From a checkpoint of a small transformer trained on Wikipedia.
Size: 9 layers, 6 heads of 64, MLP 1024 GeGLU.
Architecture: RMSNorm before each block, no biases in attention or MLP, tied embeddings.
Training: a variant of SOAP for these matrices, 967M tokens, 3689 steps.
Each number is 500 + 50 x the weight over its row's rms, rounded and kept within 0 to 999. Layers, rows and columns count from 0. Numbers have three digits each. The size before them is the row's rms in percent of the matrix's.

# up: layer 6 MLP up, 1024x384, rms 0.0706, rows 884-900, columns 0-127
# down: layer 6 MLP down (transposed), 1024x384, rms 0.103, rows 884-899, columns 0-127
# gate: layer 6 MLP gate, 1024x384, rms 0.0664, rows 885-900, columns 0-127
up884 097:497579528529474464590516544442479511483483476545539505583508524461568474548474497590427532535507544440489522511479494543530526531514509468370488525519418502485499438579442516528456466483480451505501457495433437515430480560514527520566477493453472523534606507456417556518523541456518476423448493445505525431510515556485385503400523504530417522585533575483530448430475579428483317514533
down884 099:414548527459483541468610505529499537562472378465484529470400475417574475534455555588473544560532498401494571437450503519489537482522541428441528529586579554557471522433519445578469490577459548500401571422400555506402497449475453515517405578558547426557452540452512501431492524516505538497550476432504563449480463520452472461578499613507429445405430522603506504510539432553564538449550
gate885 099:414476415482561541475492586506449496578475442564564517461424463527567595366572471463469509578436560555509398484549501478508530450499461411532540495456531485519531496468524544536489495502524501562521547484456446542539496544528492502476514571482512548504504431526470539468505601463454520617401527540511478476437532465534455396506511567540489546536439459439607397517584554472526494465515
up885 104:555597575560548502472562464586513542500603426487547443445558506504411443529488561513509507515502476481513531461516450546500468562478531596527379482466491556592506563548515484535512543582444496485567532583542499558532467516424514446538508461556462470536446525402492499502539465474557446582463470537556487557565491522482509466460463573511578491489429497495366544462540461510539512554474
down885 099:500575424604528462403456556434500588415486369390416571508480535496557490483408436469531432490499478492537491479430484450458509446478603539486510535492585565509511602532557531490515429506526475594560485463503521558548448574493499484523470416462418502431607532520488503476546578454559459480532384474411501469457557490558462572608494480552598434466523581423483535585534505526442480564488
gate886 106:469577487511418482485476486501537494474541472363434439533420518553522499495479485525415482484486456491519519466481482553504501510444589460440511488495542460553574582592612456444504467484516497482444502575439423512524479550416541472529578517500440448469494581560510402407523581570535488487498446576541527403491504529525487486536444541501471510494555519501520421465571500481467576469530
up886 108:424377471508506566569482430482457538431448449463510545499490486539462557459564489471494545520408488477532498460515543475458465442425476512512486531485490541532448566510506443571555497465463477569497558551475492541532535471449408493534551525518433491504452461482465477494434466491564486612393373529477464527569452538498541552564439494510560528586548521555562466530586484545442516497577
down886 103:449414539543557614523500537492527528510521449538437500432563634641443467513503570620531435470381481422519490429564478471510474519521588514475442465536491597453509481470391421530509464549440543483456457483506529503407517473552540471571531499516517479550484481475541409458475500517505460578518465528463528576483556480533556461494517519417506575485507493627525477553461567493481577604502
gate887 102:519514401540548496539549564512568486519501522524560562553467501501512529437434597571458470398446604535547512603501481569449544506454523550456393480468502467438576492499517448458522495518539448486555470469438560540428439543441448487459486503468406510495608516431459451516535511549539535532494483533538467523578533443450518515461448479448547488563526489449472423632523547478530571520488
up887 103:513491582520499530449569559512426544474419462522429532413567370523583405589494429426513528560469587389515526426549545498527468550541515544486517563460561465558452399490483583483554449522544481493473481507458484471567567494612456499545459529557437517571411436610475571531434522476459455503476536485445464465542509502483474437548487612482431530517478501478458469504532414505533494596456
down887 104:429446470471415490474501492505530474443507543526564504500456482406570432581549548467532459550487475368573555442531502546455528478527474490563414528428522493458344499542549559431598567500412629489551434507534580495493534531499547581537516614412490500497447502518471482578503592448492572494465420470568518526578516484574523546451487572461544412542524523562577378508481431581472478560433
gate888 101:473405527441497499443452552476522461581495404524591475441519506482553573538465546501534503476555502477455561622536430565475534440424571385576466580541495550528544541428517618512440538527452525523499472506515405477463458547480555498540461490574437505427583444514513442421533488456479495534488470480379514433517495576481465467491516461526459494537369439550519500507551381470404447542562
up888 103:481501477569510482468490473460569403487531441509471507467502494473457421519526546530552446419463476552446497565411394564435513474390430540434474556528418483472413409584546642522450423516500435568535522500512399529426531436422637438534520497524563539481491587555460472534483514527609552504433612433510457574499524420508484502395491437458448535505501563531533390396428476397501480501565
down888 093:507508510444494544581517607501558478449509546528488551443560468450546449540460408474476459506477519523468568438561493498501530579542500559516550499486591509453521484471478503476435538548508525443449553467461514434513455483554499471557528547521514512555454441442486499443479643436547480510485478518472508576470469497552500480508574541432441516499500565485511485477555420466403438568509
gate889 088:513443511554564473460523389491587469430494444459613504490526487455601464507468519559518496444531482539509475456432571543553398553465504499545480446524563550572530565500479476484451507456520498512550474503453415493540538517451447468548542507522502468541510503563426486554553507546524458512411403528481501524539567608447492459471503477512528399464570444506549547583470652514477453511447
up889 084:472486565449446479590476459505461555557440466498500551475565446564447473480526517501467518458472447498612489449534454432395485471509490517486446483492576500541440470525487493547485499559492457554486502523483525483546505496392369407481438442505451453585472636588550489500515580565435438453482462478530564453565556419553496589573461481481519387528508470496503546479508594523423503502559
down889 095:428558488452527498519448546440385472487549533464489519510445481561480570423512528468499481479499564450483506567457481524491529470482532411584458466463507396459584402500487483496555510495511512417469491449514548547423552506569558525498456565469491541506455512459492536450463445414565567602579573538490507559415477492490507507547507565569468517415495569412458487431557444504478507422507
gate890 097:442476485530515536481543482501512491498532535564594470507437479397563581530451448553526455498531483532561428439492529393483459559464482492501594482545498569489486535486487516505485556511533484516466490521532505478509576498561470498457485525542461539463494445549527571518545489483523528523600530504499513536428514516492545525524522405519533510431544476564452435523504442597505611500479
up890 097:479562578509504508509440449418538463519455464517427528460391448479417461555621569504495399454461508508458498505506582538491443576515464467519554454447456525436458483532518449649524410446420562483485534446434462496473542524456479512520509533529564519579533558427498452477541442515481500496527507579482446471560519455480453438534459504474539495498589471380532559436489574556504540497406
down890 103:542536484470562570525413494508406610456532462574563599546567489532540525573475592409544423426539471475462515454514516535522589488535525497542526556475442516509500497525488467503569496510557458583545570412496541442523498485582489481510455523438479445568480439527441487524500473564500547513510544532545522566595432496547512522567435574487494490527487440577403489515454472500478468487483
gate891 099:407469496532487449576508403489431477378569543435513495493540555502468525490534405478550415481488504551561571616500566534477475501547521496527544488462532605495566447487533467561497538510565481520554520515498488444521498575527489525439537514439455543596471512450574516525481533515523504498484516488514509510467431438594652614489566401504604524463489457534448433498542564484502490473594
up891 102:574494465561471529473579602536476491590592545549439490479488482546488523667568577547477484485474503451467508546452544463541484432550532467513444510544417478504566558571528467530601465461491534552549419455590446496544604559500606481417432402487580556451450558453393520498520445590525530536505449536437505471447512476512432539559472519380425450492467484525481619525477553491509465537439
down891 102:411554579530484429498491481424520555516544524519529501510513520539487428412468428497513381461550528428547532513543523385493566454547435516476528485414480464437524465509470559462464448428520486491495569540485466429469479428572452386544441450511496480481471510505509451466534472466505527442479366513523464533516545520563466530529484504478499519467553553370371541509483471497469502497510
gate892 099:471534487517550474519510572464565496498465492511456441598521512520501547569591509591453538485571515471549430555566476536440534495417484667547502487501479403479597550555483472422496499406522538552418511508560513516517558406482531569479543502631526528429516446459549582440398502454512526538364594528474369567503462520499534550528489570504470462471550485516451462557590502576468420483392
up892 099:485473431565553473553541488484516492529512582568572484511585452498543538495461402489420510474511545572530456510488480519476520473552507516413423499540502452461523502446377625462512546464454466499520558414431493536521626428494538492427517574444583414535498544478598542481522469513506532543487559437536461479509508475453519460485539460498497507529510478472499532541428513443541498479501
down892 097:507423523486419473578482523503498493502391500481454478513452550472499515469522493448616540455500449557453582486500528495504474549480434427536612574522501581487417614534536519472437601548513474567490534483450394554479447522436460408503559524493532564505473483457486547490484558448499464486511420479596528415468553479510448575513507466503533478462520544531515580463518532489426572618543
gate893 098:509572518475484519464583471458573423436497472560492601504552427376399515437513434481581594488523435503544577482549481381477602561542467474540546498452512543496510362440496445477526469442501523550518530507523489554558474493453500467479444618505524577455478472427504581534494516527475440415464491525532460509550477464486476570428563580457490582548499510445475466471495417461514569486588
up893 100:486437498432564517459507568476602502545517553467531478508559491447546519535516439505580485520430476560469493577592543410424552452562557537524522600533500429475495495561425519480503450481545455562482462591437448474468552528395482571490465550510535557417581554494440540558539519459468460557484493448512524499432461455481520482528466555514523612549568518495534397531425512473534538459509
down893 099:488533441536464455543493500493500464471503537555539487500556502526493504537510484442530577573437486508524522466516505370427476545521464555465417499442542487487480458531538493463482487487535528407502565427475465584570437554504587511524594494524549475498530482496511515461547505464462461526531445569504471561551407457518496510545425400465539494451476445490472656553472414508426467532489
gate894 098:468583552530475442483515491509424555498473484400512476480374520518500561560486507509451482453485514466480533486455450486411483535529545564530578477569418504391487557456501559440431569577505499500470502470514578468476491466428438456517468610491463477511551554509526494533456475469530376550481401596487520558622509562510507528432448508422483456540536517416495501447530473503482507496460
up894 099:524551486480532528411489501468589480500434521579432504475488443537524455500490369439510396494528484535441546403477529515493539443501484622516493478499449455490580548598599457529472387531503525512602528566515427446470462490487495567503545465471517527482441503417448551530523496400365481425621559517500480449440405478509521386494527514528532419468525468515439460489502529422504600467508
down894 099:477491464466421478484564505540461510468527551491431508452509532496481531453460424571420469415551533409447583439480491527469555536453562507464498545424443569481482528510509553549588491381468567447454494468516467446499486495412604505456514463586488461554474534497531516488478530576514550483551524592429471471518474516457438458596444555563452602494525430551480547497632514432439551530571
gate895 108:486533625480421491516469360446454358556548461484532487563467427502412521503532538452572538507496567505433473405467497563442477527596499574541470518504469529565553561470448528427503606506490504529494460454479621465572585539438542560482479552523491454482482593596497579552543525627550404429522473556498387513502505516540574503539543465531371517502573513550498483491429458445506479479496
up895 106:430518496467494487497455470443474505513565481506535457515476437525492512428594538520560395494540538515518469567474493510419455463567513519486415518505535491439528451532413518469474479452464527508466496428470496511551530545467471551550530529529523360498506435547490482461580500461510433546368519516508426491496559569587533504513575436515487467411533568516536535520511559619430507533444
down895 103:529425602567376514553581389495468415523521457520453474413462580601426502520577481471425460472477520557480515417470483314536482486493542435492478481361471523447478509578440490432460618506549505505445456465495592500582557503600496547449538526425507389486428427558441481588449479526523453403513533475454484460476457461531510547486638482608449419518473432503518428514443569492434521507486
gate896 100:568503522468530456546547432490487527490468527505465592480538451454550379528566448572528618494475453512487476574527475466578486563443493439473474545525528522442438449550527392499508447522438493509509571440557507540583496510466457571464477513572459464510521536442458504536514582488370458444517424532511407439486378407577479492491471519430559476411524457428481444540509428587546509542487
up896 092:566549501477513488491475496532479461477490628586477528484526552592512490601475531337542543354509428493478505443482449496408578417553541521493491439396588522468509493482410488599426504503575419491518458508453512485339463577469559478521452500491543535562494466513507463524488500555467528500527582461591542454459547471501444465482509540420473551463494490436448497540404448573550504535582
down896 093:487501454484446481454494546486469501555524414473487491579428438550490490491478390464545609530612459513486532586476450453544578455585488492463606518499542489431534395493542477382496407495567445423491529509479468426560503527537474528449497515476525503467476506398506540503459464522505559485545496585537471491541603477505533579493577523489581433490484527474532496508633551549510542521489
gate897 100:467366480441538535553512539547457437541485487520433488429461572485567514530494592467458469471462478457438489588477477502375465475470555567553494472416509524447489472464411425447473586408464518474575483544571520538470531470461575512554464513540555592528510491517546530537499507521428495496412505529447589488448443537495450528467545491430430501530469495472468521579431516465412455365507
up897 094:529429556403476527514444492503495500502567545460548432455499643556490567559520522562474471453510539474457464557437501416508512545566473462476441411511537519530602597507489534552369502583495517472398562465569444438467523439482557509538567568473481468509548493501530435473527426496447513586424505498381493573463378458517470504537597571516570508429548408560513501426539578541460448505465
down897 102:459502511436642518462511554501498456508484453481521421485522488490440501491507544415516520578533472570512471506540556485482441429477436488588571570439469463534523435505479466479444543553507420513531541661498478548403583522567452481608472485562357524568522522512550510399494530566476485486510555506459496550577528500521512516525542414492463440441520620487472553494427479507547441462420
gate898 097:449518422461546515418468562483540510484416490474538484648490532561565547419480469597569585547502417489515455589464466486494453525440538493590518483512500500566501429480573414420546520515483600574453552472455557481488465554493543523466460432435511371447522471546438524514592495474486476506454539495534478480462503526547477504550535510519417466584528495484598545544480448577467587543528
up898 092:527531473486434514602453516473525516460569420545551480401465489475482483588449557643543396507474472433466497491572545390557514515425530491549594491471485515507436514437390428489503466552469499493447554478498474532496457460504477496486458485379469548464478377471452453513558550410383525553576427444435483437426469545422461533486538549529458498451569471472526588505483547513521480523493
down898 097:594538524485520532446515539420523446515516546456485577510523403521411486509518502484507490475458482487497531445384488563540475424484354455476508455506421461438511525487493501493534492509439514506495636530506526466487560581518526526560450561453531599549497494522471525569484535575539432490433403528473468498514526490477496574466471381585586541586507456541538535404432449385504501478462
gate899 103:606559359582461512447561502551501529430473538395480435520565566532519555460524427616464541507505507515514505537427543526548496553464487489525468569502506472458407508575471541533512511513501460511465466408511546471511538565506559446522473467543533546491537511503490491531541483461598566504527489526539491545421435508514454480488560615509565424503503461571536497474532452481446560431526
up899 102:584526475502503500534490516530490468528550551424534518515529502603509475459521540453562449432515521506565524473436444465502517445502514464549464490461574555575569567451533543498566430480541445407523557423557550543527483542442459516519578509478455484583543452489402549486555579442466449531562514533524486541518455430455401421507484472528496472468501447492519453321520489481415561468401
down899 104:529413441655431444430438545452377469496496466510437518567402425485421534579464534477441461535528464430495593460521577522478496522501624574538549471457527514476483488580492481487466563482507547557619520523581503529549467526503444507529435424584566482522507530450464462533514449475546507551517613484489541519505517475511444645421547466547480468508583498497470473437505489369487464488473
gate900 093:412580517575513524456496506390455515529462445595530482566457473519480489494592380463548575433466537410417495526523491513606473475435496550536527480543379491501483421466535461503530362584553552415582431379594461432514585531471529518482454531515478456547503496387575469430499460468471561477512576453466528386463503523439504478558509456589485573423402558502449323565480529432524444525550
up900 099:515438474507479397565477591446478463506484577507485584478467585520487448584491482569524536554411486485443492468492530556518557467491482566443503463562558526534492530573459509489465484498539400423481488559503443486509522381438445495476491457492511491513425501464468498446459535421548418467478443469513394503473493422487564462477433497505491490475542448524446419515452474443552407514473